Weights of a small transformer language model.
Size: 10 layers, width 96, vocabulary 8192, 1.94M parameters.
Training: 94M tokens, 6495 steps.
Each number is 500 + 50 x the weight over its row's rms, rounded and kept within 0 to 999. Layers, rows and columns count from 0. Numbers have three digits each. The size before them is the row's rms in percent of the matrix's.

# layer 5 MLP up, 384x96, rms 0.179, rows 70-142, columns 0-95
090:517552486509538453455516577452505517418605474455540514447507551475483566467501441542504502473484483490440605423587573446480485450506434521564418448435480460515515416506507612538433416545540498379435409477537532521497432471514487553463566518540486520548529585457556550530451527486524422433
091:539476545520455466467527484511467437497537379498493422481480454455511565447507496493436505556353484489526574483545440498535494474449426510516499465488411529520487585474527533433492513454519545527514531514466603456548600423446538534480594448501585572481421596457548520535436541460620524543
100:479548432417515588468494483526494576479468558433540521491441469543530456389470521519577551565492466512487504533476446566520492580549563490534484644518454432543537480513524497511533523476434532441512562475513541631563513468420461563452528460480423539420486452457596484422575470441494435502
099:431496466537496597548409465438592486537526525396499577533504533463491566507530530433461490450453525562555596495476513550498511482597492439612577501549483512520581494525462448435463419437553512466496580421478457550423491502460468517538504487447590485499417397520403438523481491503494475494
089:388492474504493444566525546500520490452467454406542422437528441506496630583479545551459502550538452463565429531491499526428402473456500462499466485517518577494522522466512558544446391430534590470513565555460509439638461452521524541533499523542465475504544570486435529430523564507501492421
087:487480507416559458499510479391412627464573454545523544551535439422451523474492517441579484440508499512526468472518398531468511499425478578454436402548467551474458495510523554469521571464518552538475522503406534452496471418498448625494421496554468494598465475528456483535607521482495506531
103:419455472458491476550526456521449532533479440473512443562562504382510479551549512485406481526581456497552537485467458397514456450496468432520571537559489539469498564542387532548607405451525555503499522487450459487539549394518429455430550518511501517550506622557548456561521460528509437438
110:538469440480489549488538562471600539477557474493520502507519491430523431547539426537515338526539526510420458585357430479442444481544478494480421425450420465570442469429459475475554531425418559528524548466513534470489516494508538417553504537503442533544423535462505472551437518562470484514
098:572528520517479451502452630543516595526533477466562515599496471422605499549509476457554506515491487490590437531636572474434480509524575578522473574498544443521461539568446587506547512459499525484501452459543498537447484575547504493444546546599513447505445537518489626435498490455502503469
111:562518429468475484519578410539526512410469515531524494398569486474549537449453512531493479503521451528471535532457501542413496462501534472504480419558502482562365575459539524476496504454517474446541541474437452471532521448550473608539527667539518498482486446415416564453525583496545467408
108:441404386482509521507495536519577498468581489491562523569496536555449433519490489517569448436573485504546468571471455474533466474550476427520534522417528407594502513552427548442506449477596534450457420495532469490489518560540541455482416495475496555511530436515455524360451587573463457450
097:460515467553547387489528520465525438526585534542495456526466486472497439500510404431542466484461450540515430526559539477469524576590429458473528503451538464557403497504506459532464469495495541525586529379431462523486519446504399452520486516368502562461453628533444503538477610522473481535
076:583525462423536480430490554570456516456533505443451448420491507542573404519481470460494557455624379418451533456566465477536479520484521412541561560425495534508443505487484503521474538510514545448473459402450412501523497479406397519513469484486575515460521465500441519559570554505528511601
084:583516458545425559667406413553507507477555542426507556510561546443472480416437554479518570503520542481412460463522488580452473497451504488442509526406459492544502525443559457516539541525473501487461481398468613493425537539562516573495507452470517466554555512509506551507607503516469506456
113:524510423454424417500398555505500478485508494495537467452535469556579417449504519553541422597544582456437555515527558545502557462475516524509490479659471500479504484527430449534449522472554472453615489503457577443487513464405503518528482470375533501516549527499504470454583445530517525405
113:430415484572517520504477569495545546499529499424469597474495490454555389478560590511421476544464501470470467536466517406478493519452441485485443390509506565550443566423465426493555564514453459595515538521397505546556488518486577512386399502492399546511531450473507483445541506527482511501
101:538543475451511561526511512544502504438491488466523435448533382560555472494581521500547418525413562506577517486464460515535472553547497543504427519502466461546404477449479484529436455500537486539610407352507479483561526517545489468496538422550540452445579490517547416445459400440547451432
114:499509532430638611514537499435476521438467507500470399528525446426456476466510337514534467607416490461532448518596507472470527555476453535582533494515438560546451472574403515539547431522463514495451521528493498458522481504493469447487487461503513448481507411482484413523532573501521464413
101:459417489536583474504419598470556474517543556418519500529529525552619389544609487459559537447508520445497450535449450490552508531495463518513423547543560442475462530507538451448514450551535451462465476602515425459531398501430520476562544429442481497572417505475562480481492532520578503552
097:431442409444489559500606448500493464512592558512571524537586540447503474499495458592438533599446437523468463500477449562482473529415409567546546562529497468503487577592433459492596483475478423506444572513530505527457495566478459492477575487472577480574521485489413526572496453447481459499
096:559539357438469526475487554506423553547540524468545384466463451474503506505470455476559532546558513489574408467480539525534488550535493558521494549551462546498485466458531473442449467552433478581464535470453542514447503463378379501594507506563558506527501650510477523483438560533506431501
096:418539447571552542528482556544491439426453558567477397555507568414550516392507461460462496503587513575427447468428501574400450513431442407512493444506523467545527516504431536489495510565561461454555528506540535487540519513609487489555541490455501511429446438548528594530452549539524477507
095:412554476454359548511440580456520478513571534466506591408446478559488461460457551423467519445494512507547503475528489433487465531447519459510502489503424507554410497431455426425543616533511537552513528546487497499441424478406489474542427558512411469451538457521537579438545500567493553541
086:461446449465514527439409458511494531495501470500540526513499520527568528494564640471508469486526538475453474343490561416428477545522513483491562372437488498545510564528483553447507502463537500472523530429583444456536522513559336455511435470437509481470565529472490540499498489427529538395
124:447410491482604510516584511444480538548520488475511435500488531513487497489602494555538550491478531487519476451590453504434477553536479414548586493522616489506478549589399422447539413477527471502519504423507487610465443448560450517494373437490528471486431440470574487435424511509499549499
090:499468474351434562526595471514502520383471531529502507499465440502589483412430490504492524528517509441496477519446475486579569594449477558493509487453460383521598497484515500556424525446510509485541537505491505498484514538509448536595492422486544554531541464435441499456643436459411507507
097:432471507484440524466464567529470525551465516582500517513489549516546531420523498511548497418469516490484479502539485480514565534584506507516547455567482441511439559561429539585475375537533540433520433455462597467460609506475496497481400462527583493456645523487502500570447421488506609422
090:452456518521524411487535574528506582475469601489567447459379521583508494550548432514581574512511574436454579511523418575495521552434542522499564509575403521544443489523430536477485482478436483540475431396477611453482526480602518532496532475513544545476466528531587513484457486501448497475
105:530488541468541593515540465443459403526472468491502556541559529508449519419479538517536455492393570586516537468471547421566522441436389499509514448448525514544585466529501399497381530570545519560543497538472478572465479475460476580500556420464555535456547502413479410521491562480486441555
090:532451439536476514541513567562542535590483519569542415476538510488597426588418501527507514577509522497515499466486540491610559594449522469535451531464605452462465475467523416496507564439442552477433400507397601528467503469456510506558541457462546534572555466451571479470547463449506544488
110:487523471591549492511468516551469547485520500532420546506519471430563510381441494533388576480539521452437406486570495656481505474602443512478585484438514489547445500547460536552532563457446556533518402478463493516493429539502510453461511445473441521427591446502522462554471500490528538414
124:557548412414468524451468557464481527567564490486482533567539491539571458472503468594433482526502467385497563536479396445499520427494535381536531451665471481528466472476485530592506474508494465391522524473418544480451470491460535479504523509483555498533477542358471517494527450542540497485
114:482559404507530512461508578486484499553591500500535508504501543519562498481510481458630409422527547573507476510483456539467403503508454478526526467454471478500442467497528460512549593526513484586462502485485572504480552526422524532422387391581541462535540583572454582572427507542460467595
086:558458400578463452565433513561551535519551544451533509520446487474504553500474452565541501549560491484553497538423580497503523470555499440492513507480546547444486526429474480430479432529557541510339610509454631476525510543493416534524509516544621475554464526548430518505458570492529429474
118:611490499444505584470539617525490532593464536469468479501440486565584455421591568537467528501564532508595468454490438498589492502410539562543452475417551440466456522532534507499520525507586457495458501523478476419582440441431531453459500446509530515521526417548543468450584465474437515444
107:471448551498464517389514499520538405537445563423533463568441480567496508564460472474412534478540514564508484477526470444479550504548474500500553466570525452481478470534497427586489532529446514483381509535478507481541481568440454497388544392484631552557562490402523547440531506542595478542
104:450502544516533558489585538596459520482470582445515521540476582490470507431533551469424469569549476574447456447409472460503385530514461548429525472569518576473535474554510459496504583470535529498447477477489585531570467431451451494414530466487446527628440436508479495390525462453441552525
102:454534474419476459572480516552522482463552510465492543464549510495500538499424495586523474564469455630470442488550567569466426496516539440371550477440433517528416614543420471521510482484608511503452406520480483513419389406481429507423506518467501523505486499500542496511429466511496556554
099:396446527447433485469495512530428599517488426514516491514578434506496424415436439528469445526490475537545589544538533530454505566431461561520465576518450569555541458542510377555540565577435525594510489487480558485463476472424425474476513390462533482532562563475505547522466469541426491473
096:519578520556527439547504497529466444505531502474538503513499549597461443430487505525519511578428463520457425497573580529449514501579611492605426578529528537461591523427573506517497557524515445430444500405534414494525461460453402436496498427558516576600469481465452535514462520479451469460
094:463505473536426496429481472427444587438403443524487504461478499488514387406438581500472483555542580515479594464521618610514565403419501513523555454509520520497535490499430577631517570503502516493527449489415483541522546514551500488443477493484539529452551509427461486451481482471434484479
085:436508512563466432605515541534495419533516449469504530493474432532429523518423560512420508568425499498587524537498554388430484509542424481492505384471614451562509437451494565496562446518481544442558481492511467461464491498471395496485552503542408450501527523477433538468497441476455378527
100:464441507511480477498569418521442605516495485534630497457494567571545470520461492470557436477493479570502422457428516484429419487430465434575478492500446561537536615444572576480527579472547503425425471441545510497405564531524469465515464472539505402531505509479475458480480449465496388472
112:449506495462479461413515502579495441468541562451507534502460547480451528509554522441493558566499442502454547509487480364436519512440405507504631498513451511444565507503507529497552554525538448636515480409542517503464506525443550553563511453437503564535430434558435483657515537547494517501
089:475583468624499496462386467542500481576487426368473440455527527535445504404458531493506534525469564488587461518560486475518461547510516486479410482443469526444592538502521514516422551457586527576431570515472552471557476458495467534518504453441508587569533475493464479435465580556581458500
112:393502440467501454588511620499483451483506419448581541523572468523493428531516474465472409546487503459430555463518407543500537509489508515480492525545584519557575416481534485520558480471520456472546563509418577504491547546432505560414569432534554539482553371471561453424488566480491529496
105:428514430494504518499467451536582486469521398503494585414578473614534480480514505500434500547506600481596435527472555464463465586595502532555432524453442527497512513566418426494567562458510471522534426447427559483540499559491526603450498439442528475516529451522470437452415453506494551533
132:498411482448535509481557504576449485481481514479551472583413443517479546510498380557512469472472542497511422550498457549508526445540512440510519535446472490594542618482495489584609483529590433488488517505635459517452504517593477494462442462434464475459507527541441466443403527618471476484
115:560462513490472420412504497497503562435535441541524570555518535518498492487568603452460455567507490498486573522506480447485585491488501516549472535415469526484457501533443463463414522522511511585473508521427515490500444449481466547555585570402427501668539488554599528484396504523447442579
098:460466407562613478520481502542437424393516450438517518510506484408471467477564496510402648509595545541439476478486584502567502447580508492464462580555439478460501582495469550544564516542423542538467504557466479554471532538447543503459469452437458499456476420526571480560523489511475507458
083:472534429446490403542520553551538514516523596362561482541536489455566450493504540475429497516545445481465571571488489489509576512520558515458483602617456448493546461521472489529555458447448444517553465582471499482497506428498534538502566471443558473436578537465503450510363529494411573469
099:590490458504484451487516515510530509540518499550475516539481458525567538541436436497537609545576524594582508476548484517526417525453507516560503561423440474454475586451496416472524623497526456452447408489394506406497427500511426468448556467523494597552601526575485516520469529557502538448
105:538327482433413494557578472543519436483499487508531467525528497571492551550511576569486499527509493513411460361481516545459495491550529542499474480543399420548556496492424489523538484522434482590609498426540541470487444506516568470553510457544496487415537453548475514563512566470460483423
106:567548437562524518436537507513468429495488549531547519445547564568523540496547473551532455575527568502524540537505473480485427608549516413591471605453457527526444547458476501457479530425478559473547509496528354533482456491543403574472510542437514481472545504375473513405484496491537506398
094:535623612571484545497524601549498546483576490473551523536439570524430542528454496558525535479340533512490500469533571416569526501529486514535460436494451396549533518565524433504468513579494553482487473525507513527417487491601497525488536492490475521495536447454499384439446491504545470592
093:470487501486531510436437523611508511441554473425553469600557524454550453515540493527425542487462510487441451520530536417489516451569511540443483537566551553450408516564494539497560637495467493496495475496534501491504556549484488410504364466583506559447511539506528387535426524437407450469
114:428621519450500547582507535503573489444493564422507542554420475537493529426440418506557450463461546515594416498465534496507546464456491489569552427500512546548496580487460551486521527553477421576446512452501472543510468469499549583508503497453529427544456482592439427419428480584467523408
106:445488420391467538488446552524549504473541567433480517432536446462441505522565553524440487534536490548399493507495500381380542542460444465488489491533513479480435496537494490631557603590434445524432456419461460479479515532445498416473511499528528511608487467492537481496587512536524453442
099:485542476457527436533530595518530560480496646517472596533513609414547449518491442513455584515550450422480539541416484449394482525486503552493520441438509497560477532432587463471463532519540481522558430550552436593459449463418516523555460445450507538552488509502519386494435482502503504493
118:515458483579457542473513563478450558510465399577486661563553506602523430509616613434457508528476606455452420514500451422541519542557470508471500536493463505515521472410455538523497615449482498504446539543471537510496470508472552507502508450474465605463456491487466529530492498515419552517
089:410524505447511445512477499528503524545507600499509450467591398561445537562516479454441430573455422491625469601503488492485556502467484538477494526481506452513490576540551457438499554426535526523529464484476486517556555402543516442441435456524545595493463422440363486460536552543537541457
088:438557545470612507467536472583554491497588497477549452567538402448475514481491553480492525545470484429540584565486562576438516492478477485585503440541498454526493574445529484424518554532506509451487479512564457411519569524420428524522504580551498391559435533476511575436428506466428559575
085:480575498499507464453496467416486459447467465426447555493418386551513540481478444430404528510505487560478489562538427561499533604541482487417510411443499485463554554438456523481573558483518539466482481483571465601569487462401392601473491492429450557486469518494555497504544451478440440502
103:568524527555516570575485492505534544516582394477503399464521377538483602522490621568529526470429469516548535555461450582509477458501510472507526504479420543524472459479445574469557486530571475530475507546507517534360440448472515472500492409518534433592450439465556491470482434546467511551
101:554525492582467441548450489564503533472521442537510575454445477545493459454531595538469514465470517375522497465492483434467547532447492506568551633489395445485514466558434533543502504463589508532586374506504506515522606522438466627534483489513510496389518483506501486486481421469562447498
117:471563502429541458499540465590500463508579492446509500559499476486542523411482610530465545542560463564494465500497524562508524473493485485548491399516436549578456497494473454599406402470504571575468513458420463532426518502595552463501418482456519449546491413588530492415530481472594421509
103:545519473451468552475546495610420481483574488574540455531479413509492493456589566519448478504580560577465450515504484515525348429553555530543468537465527462469442490564504408483455586480600445535520535454474507543537432478544493464457416563538522592439553483521554476522463574508477555462
098:427553472564471606529553500451537537473510408507525502531471375476542450470526531458574592480441500463518456440523398583483465546580458444540453474513475498531507608530527506524497556508559483594541390479444498442468484473588509503417551485427566477512440460576438522522525530568451529486
105:515556482404592506588476561558458542472441455491441534354502578475467416520541508442456505458538496496483475533495574519491453580490555555533486548495505457527485561444412549453496619484541404514514476490559574550568434493462454563586541508552452565499507505428485479551467432495431468523
099:532493487524459409475414529483396533475474491538537540428477558491424488537463452513504461508514509580440455484521505412509498577459514587529586517458508509518549564504509529537550560459503448477532452534433413504664488483368520453469555437469547500572491518422550537483545403544556522432
091:527481461411444453498470472416447413451462469480477548528466591465578490452472411482554543582419478430562401516497483476427444464471542481527459459645516457450491474532527497504553566520512626544488452613516501498526467433510502447521455527413489430454581508460497486525552462560492510494
105:468524485497509469510497460535536493444394504577517563502522463520503508524451596458502438588518597557451441402509546496465480528473531617570507408524587483514391486548511526504417506456429508518387408530487490468594475493523497429506527413546493488569542559538433567510469549567524479539
097:403514486400482438504487537503503425412471456462539471468437491556570539514542441596564482477507533533497563550506552501464490551601444416595581416420486558504537543529490379533525446493438538451501627550469530495441554470446480475452448519450482494482420438537465439462483502522480528472
# layer 5 MLP down (transposed), 384x96, rms 0.18, rows 70-141, columns 0-95
081:523477538472475566497349489486512516477452576434503575480584495492486530469631546464507527517502515494427529543599452521528515570580450547486469529467473484510500517488559506529608565491441535467599499479524499529504436522554620535486580486566510503575521522465501456489547456449383567406
062:477482469431520640492481476560510441568469493588489513494554479375504496466392498478456553520541526421441555468554508518513495405574524574553496480517454471650421441506494583490561535476468487484506522493525563526512463565564608513483527516520454450516579435526564504508501514550485490404
100:498512479516532481628512507555460531491520506524502534507483490527511586475474473462503504434588501499455443461526572448526448511500453440463462474515476569445409435477514478529563653546584417542496425458491597465478527554574475572592504555502445508517440609510530518521437598429415518518
098:476535483473479563493591451577465530556478470564557532433470530433447412452471583419504443591549461443368470512470518465677481419524527494506432501505449557515392469502391517473497533503447543451479461488406526488475522482482549406467508519542514461498494470549460510493508471529463535512
080:497522500439493509470331454524440493461441516570511437423565559469539453431485407487486552514520477430411443555555431520564426558516486589541599399457495460505452442461475560485528518512517474502525480455553494536517499451536448565451594424496497488464469474547499447479555512505460455391
091:457589429549469430433538550477542561469539556392465395514558468484539529524441566487468460504497585559577430481426540479450487518562427437524512538490558464469462496530419482540483480491501545569574491397479448424488523391479562493506538557472638421501489550513481453507443502508531501517
108:494524475513524462446554485485480496571494528489468530610528465494615571499475435506512485614511517586443496452611458615567463491543427432523572631482553495586511506446490581558412536530488509512533439525499453414538522510432470481505537503418464591501516497538498459456576472539471471508
121:555470583547547517481523516420358501558519535483528457530472482480481530494521518478500592429444429359529500457401502501509491490426451416525483466523481544494499454519570565539463427519538374491449400538526431518526494470546494533450522463533482448533404495395409486454527504462536523551
068:497499538442473589363395430498527411593443461538422508419549553514514396483492458479461410551462509485405535531462449555528486497477506559495462466551475529480463489481523499541588539475475558514482557469470494507532451503495617547537487446480432447533522475518495381497440414456439518441
126:510455507531545489563477520534514510518454456488462447426453471573484421481473509480496448460579454517567556530379508569501398465590487570509535616467410625562543485520566500440504432520516432442456500464454564555485482493517444552522486375503524533516476548469460516494532609426455477471
111:497619429524406602530500527481531533505551550479451436484514417516484508441459541351456562516533532547486448572500450480507505469506526478518452447358472527444409490517473480551515571511585465480518474530474562441455373536509469483532516555493440534543553533566561460488534503467491581445
105:432477489506470433563503515506543518461447497570450492566506480478536432475463456491519511490444463481563476478530498499388488467461496505510553508546396632445468598467578417425464466493532491506559509574479380421494504518541412515560449457508465488500519536442456431474532493427584536648
083:453426528583506452517590457468502488485433487470506527479462427411398531419459538590467559569480466474495407463548491472484541566566500531480482538523488572498560464585489563523498504449503508531443527554465512457562626606489521422440486483595512535437548461558587461485573451474509558529
086:500545437544474480493423433453463449490508491429502509382547491490586424602489505630483547543565528453485425552474512545496535519514477438429414500491483553410503447468574465470465461541495457390572513523519512559470532530542473568501483562416586413488485487486497435455530423561447519554
123:526447423517517432441462472440521531471523416461517465497535490405610486527429517540598438516508551506558470571527527404448500489536504538498409441581586585474509524510542486563541516466598464517483507400497574435427529468510452590439568445449516469549478492529501449542522500572587538473
099:597470469625484498547599495512545571480519568587543464446409527460522547542534501482452534442451504439531484448557449477448510507439498518536524500430491444446492558577559527520511527457598432453451464426558444474500497475478517470598460591599516566507500485503473559514410521437571571455
091:556451427557501437482497435418505548513491520480521601501534445483464479517470615433444503491460490507507508509417637465399501429451537480477524570614454486497585538576471493496489638524510482537485543533531489470448503433502508505533404529525474493577506502528494623516545514545571555548
102:480487529562480522417459492523513456515429555547525447556531572498495521636469566454489453445521581444551557485446526555519484470553510468456461484546542506450570543462555536456390502497430511446432471467524532413550515491461546492366442544500541599562519442415532507415458439496511487593
110:565499542493436609581472451443503501526449458641545525441454546537550532506507532561597456618437499506558475567432426504444488465615514456492511531496444548452492422577499474478495484589466548453524442424498427494477501422561453494506509522520553461476517550477447485442497546405484459497
097:517436526482565515463459449481502551540429579574469488462487494519456526540415511331448493552550600507517525466454470436535525504536526389521437551495509503498581454455497579465509470571419552473477475507580407434626570476424452471561449464563472500502444499483480498500553513499461552529
094:489574505431544389556436504533527584577475449453387585436397479452401447519505560382561486461495569520489552506476523494592529518463503475446447561539442468502510463475529473435488583468451453509536532472550484519491454521562505440497523543550491452484592514597555546488545460449486525556
100:507599536459479501508500455422404542473463476580463484440462453478469520522474530462554571522534499459475398547528471525437450550507503482379418550518418477538450483457461469448529617429520428509567457593449558481531455515459587488530409507458517396494469438599489472559487467544482528466
096:444503560578491473499532418499420540555524440449568482451510492517554523532418522524503448536388444551533470506480570456557533591422445498400487563495497495528584477512470542424513464578505477526514563460582486501505551515537539532555457550611507417455527479541454527398569567481569589529
097:536505595542469430483544469361583475524560422466441575538490506414491542478444371466517540517460487431503513552472504563566532479473554494463442512473535504488446440526608503428477423563425429517539471494491514444438485508483617490504574464515435464542505537491476543477440433512448482585
128:524512564553405535434489559371500451576439524527490374610443476564511563534451484470509447473549446564524486521446503470588442458473452471451472486494472479459504533429587515532436531489477412464475554414497447489579485478534556516481584492546467483456521479542412483481542520491386560507
097:417486529613427458520500506459503413594477431467550556568552597515468559511575423502562506458481500501511478512429492488448425454451508548505428524521526558520433429368497439514592484478501493578506435573455558518507544558511564458512500593528527489569431539483493432549443487474445511539
097:455471537540469516483568464581512521499549420435486528556501526490535544461544433501579468542577464521523473404373585519612423583519491527449589550382579549588454517562555510421512576547492483510512491461441478493519471443455578470476497615473481482474448517440531530506507534491504513479
081:486433564517442566577515527541548463377465441519591499394607461538530532450447439544495455640543471504508486512581549590516421482490464416542512507530535458513473461494568581466509483502479477486500478489562474521528483546566515513464478524574404410494424441536576473452478453498465442492
078:465512560493449576415465526495504409488466483528511464430545490429532476430525495442416495494489599536387493548566476519552486520557482521485492551575538464609397481501520513551571522375481462502517433522484570497582457490523515542538455469517433496492561469445544443485491488567368476402
098:511484480534519559469524447500596505500433498500580399521492527518522566511472364511510519555524464519506495489446474554534487496505541400493564494522578438458538487438537513482483553550445489471498509408538515506615634463518449475404542539442471532577440493515466505540410499344487431534
096:528420535418506475435475461431464458412508496556560473543416550519504425578476398428462476514469364440544542452512486524436573572409522519459443519544414439419552527514503503518408429540539475508497556435530490500498488455567454574535493531499553473571464574494508536524474546488527440560
134:517475509524454543468477532526475515483516557533445558542605461559556575519470410548429574499447387457514559521461470459591507458377581431446553418486512483508531476502500524504467485449396511408492607360504575485458512508556521522550498472449478528453531473464513497590504493472467493434
105:497589457458427552527448541519502505485477500467499502506498509502535474517588496573559539590597558491478525473409596474445438440590507520559530556447500547576413568582514440461467481528457480531574542515493512382421457435554518519570583564428492418423450495495507480505565518500451488445
083:514530593429482547536534489467499490572455510601448511511464537516552483544551623496585508453492470495490528525457555575598478492549493495472490569446598482474523421567580559493530571478416459446564475461562485521562570504468545459449517477522508459415486480529528553545646453495490586565
116:495498583568491474463483521496566497569542404516616567559556552529523486487497578464527533427467442478423447521440451566532481479603514477483522541476520524560543550430537565523469530589458441477551491446506483593479483480472499537524573617488566575459494541424429495466494561493586603530
109:480538550500561400533458483613520465489529480400446500446502493498491586513575516470550490437487554546406469388509469489520462554341554511541512580568487489602474547542492508518450493499541506476503482490467475501466401548439491447522411455561542524606499526536500560510478481499603439490
096:470495497510558491529543485501522609569505509508453493511557552421513438469503499556550483504575433505563521501460483427447509473531411467480497580489550534497455529555520504479454499525474455459517340417461539499491397466520485522493503633449483572552468607523462460437577462434486615585
107:453488405539412518533535462527481475522554457506459479588562444609526521604495515533420616504324544487563472497560540506501564476480468578554440488503520454490514436475533516575524420482466435432441513426501500586472518464437548528550541522519530510397512535532512463474470491464552513486
102:493485460483480424542438577567482518562470458529426519540574529542449507549584413520416464486462533540472564487517413469439491550541521584428508483592516510368520464506494391489417464455469539521504512468557476384416502499525498509491505456448505522531479529415484495613476448514544391486
095:460444547508460565412451556492545510498453442482542526453500564449489489561537485431536465503524554467577541443514478574580499422510472606496547467538479510509456536537438571489507500557429552521555464528472600661496450453600645516427518552488518464483530551467482433511449537494466469468
097:571435486486548492590522562446521433595545468474544611501441441528478582579463515559551456492475417523513442505516435453533475515622545475456509473419411553518482497544603411439531530515473506476469535524528466485532531443484499511540445512491530538524522481625596610544502545500551527495
071:458500536402504543452382513509409526428405511515511479406467445540476398497548492483522490526549540494525550527507441557514437556464508509499404408500510454445463549498476472510518561483591609460444473462559556591525491587460556477462461435499469531520467444505514561428469419523399546473
114:436514538495502438504473487442425535417545513469547547508504599556538510506561476467472539462416497513552565528455466465493606507413501531554517421520479545426594580517479499429493437548529557461487468524512543496467603591477543545503448411526544405442493446514488465458429471569480359512
124:610442514403553557513533460542437483507591598440528449537475519519502535527623476480510480556411442505525482519470446410419416465446477560577558487552551460558503572516499498453467492492576481503509550389548375469481481567539503488464541513426513501491527491453534508435479518529577478559
090:577498480444574494536536500424445532478479536429528607519554553539500479416603525416505529576514446461471541540551536496529525530376393506554487519470546442506472578506470453434562515591549450429558408422476430465480480542503529522521584420480483451476441530471558500482565508456497476447
121:438528434464504437471498568455499465509576529512521496548490412545484465479381430500476547495507557520461487516537466469535460501473514496561505399446449518468485521488485422602552407452454516554533588541427510528413446611423491522459510418524461509442512489528513515595592595484474616469
099:606472502441554501557562575418551584501476474473509521486512553487463532573600483612467505457511473547481540470549508551456520540445571523520496450503543560583421475559529515462440450568515524412415473492467459559476505476484441483562504458402558491496495500444525597538551589474614473566
135:519579522391441475600468514564489527457467518485466546494587490592535454464519514464526475522558494471535502492558502504441467499496461450476527436397462349526491424573419429540511514598446447550560465615460605509517401522578459476561457525516532493476527453456501523455503539524488469524
110:501597464410482446536474516534503618444513455534512448509459483492435496464563533435563507531482484591499459552469374463493598474509468535410399541458500536450490468527533435516449482528461473561412517515442557534512539457439459507498569505513472422611499481583565451431442533509435517578
103:493490500487450518520409517526465463547529484523468496589550476517541556521555568514496488559458475456482481491593451415489472462484474377572549483489468461389451438395482468546425461439453391468555455501497513444585418488589582455620483549428521482412521464564459516508468497496472518502
092:521536531458517475559438416513454443538418422534550469488488453500447520504484402477544423465487448509534477494437501555463480478640465564564563443446530523622541463548512402478430509513524628456445542515560552557459491558531493481440488466483414531556465517569440567556559526476510493537
098:490449529602580419569530510410462477457527476436415523537494465490541530559523572537503512477447411500544521489531386551502527596416493548488495536478498477489633536494568554495506482424412535515474513474567530558470482441564622462518459394471507448462463498463450511481531512523402475527
106:542519483426480534443550536399367481508532457506493522473462444477516580558428480501517508509534447417502551576543552539534536487572552470459502566451600558457555570436551655476498520488588471512478475539515513479476454452469566529475487573494520500515447480487614461435594461485465479573
107:515508508381462598461493561462552542545478484544470434395487496524542488481553435515578485488502521518453425624487476475436485437547506487502432360452437545533487409558566459558527506486464475448457585498510481434452508553488485545579527451485455426494464512571422568538518594521533512463
075:550473556481533554451451428502416450506444559537457426510611473500560440473543545492425541517550511488514575505599430529516435569498556512517489536543553481530466554382437584535594583460515526511518427492453530504553537501435582479455507424523458497490536529447527507511599519543376485470
090:451518518478506530431335510524523466491410496520418543469479463538517492515546470580465577450515552468464457552539477436504428544515482516535487522464483488425397369605559553535551525496437492407550450513501546487474521555542591492465471539424457468440529460545508481553459394455450458526
114:449469474473526410515600538461493465479556529526528545371385477442486510447458531458561593513472382570511501472471544484510510461486445543543519516470469446530459561439507461456540585509477560434514516567423478547509503485418511482423417559451456562572491498508471477555538468580375458493
109:498458461484483494472522510565549591484550549490405480548498448519449501537514511520511488409484546599540540539501562520583432601543555502482515571484461444511467429517532593545587539570449468532418461525544504520468611539470467540569550448564524600524441531411535587465462448544505451574
099:499563374402451531464403497503447487490594540478464529465535464588475586540435548525546526542474499574529469525570508450462488561500460586528563450487579479489530394482482384477538472408574485445535485495521637452480610500490492467489485462541500494501537437465531500512501509444521445451
106:513525491422504514441558500476502470567552484497479496626439410497505491476461519477484473517539485511580450522458553435533430492489453534411479529473458528433483407558449445459486502430593508497451467455489465380430470561504541408489460484533485387535568529529553511400520624448530557567
079:542548512472506591514475415543461463487466543472509552456523463506562487470541554452433546592556508506475540489585461500482525392490455525507458503532540365403566491548446486524583574522556542510449456438454604572508537460476511531502527396535369511459550492494591501455517476584527457488
068:456535512491559595425437488592518443478430559538461472439457427497443381459506459493432536470526439528429517548617503537538506406574479500485512495506516459531430530449430516490483512428477490427523487482546566513475461597507576485451530447601436470485528423500504530475517403464395482461
089:448521513517497572502520570557461529450489544540553512384458588627431499425465479495471555516441583517442513466440490449373519418460480498549586536543494481466450517568513508573480489484507421559465560454434597471481481535518570422458439480523456439500484476548509535559487555539592467457
079:474524448512554459514528420511534516494381436565484456450504470416476430489386507506459467539530460501436500487554580430479547403511391454479485467418523524565529492531436525461462487482456342509476498481527491427512443597513426453498416551447562520453513456504508520500523535487556590440
110:552527506462578529495485568461504447563497470494477458527595431600528527591582468534480447515525567550461496488521457458538454491478494523503529495529565484578520557549520467428468407535512447449501664540585551477510473484465475376464516466492493489592487457482496563529472547511642562446
123:495600545490505440475511409465531449560460399495524443432463482529494572496530525565523552417490449536508450520384533522509376463448506585505564521527524603490521532515565435467486538472573440530606447551413569484451462513564562484478497522564502534484466565494400557524499457503510452443
110:548477562578547560543531420528477459458521579480573517614408484396522555544545459463553490561368535490468454475547519486433445487465509584539483581504470397525458541515455503502537443571512547487445508434519375531494496509501515423478477479480516595457568444465537525421517485484499452531
093:466554555548544496535501498470469601519533476458430522455510459522496316508550517448409490420489500468428532518496472478502516415429565526471489515480479619554469529506478486455416532566426334492487513522443521529474530449469442486443486486496473567473503563448561513495461510476606489437
107:511416438468486641444478508373495545604517450540448475468414538502501460463501504486544507527593469444518541519534526494493415569554532522483560432446455563565533520570459534486481528532514450520502579482524541500517525542509392465446623469542529466456515593493527430589537498494591498517
097:455588559498486518494477461531584454567411489444493414532513464484522475597555492457440516419444595546529604501541520535533506483491443505499527440529546454463412503547504579565414461510467555484427523436586498478567553466513545505456478421557504430515516456476439504438438567432389448494
074:538586409474433410539524507541446509507444456505413516471444556466455457568350524443510512498546460539447485460531536503527562439567437471447538444568552495599523477501541481540495461436438434497524569486500473480529474598467532411434504504513450511455608513545561535496579452539569557494
107:500541477515518466548541469501428521635530478519421558570444582545581549475548502504481495478518597481515546502526447559465472496519468530453448486457482508491444432579552532452426608535516460469476413549480463410476486541507519540541426469434566412564518526567500637444546435482459513567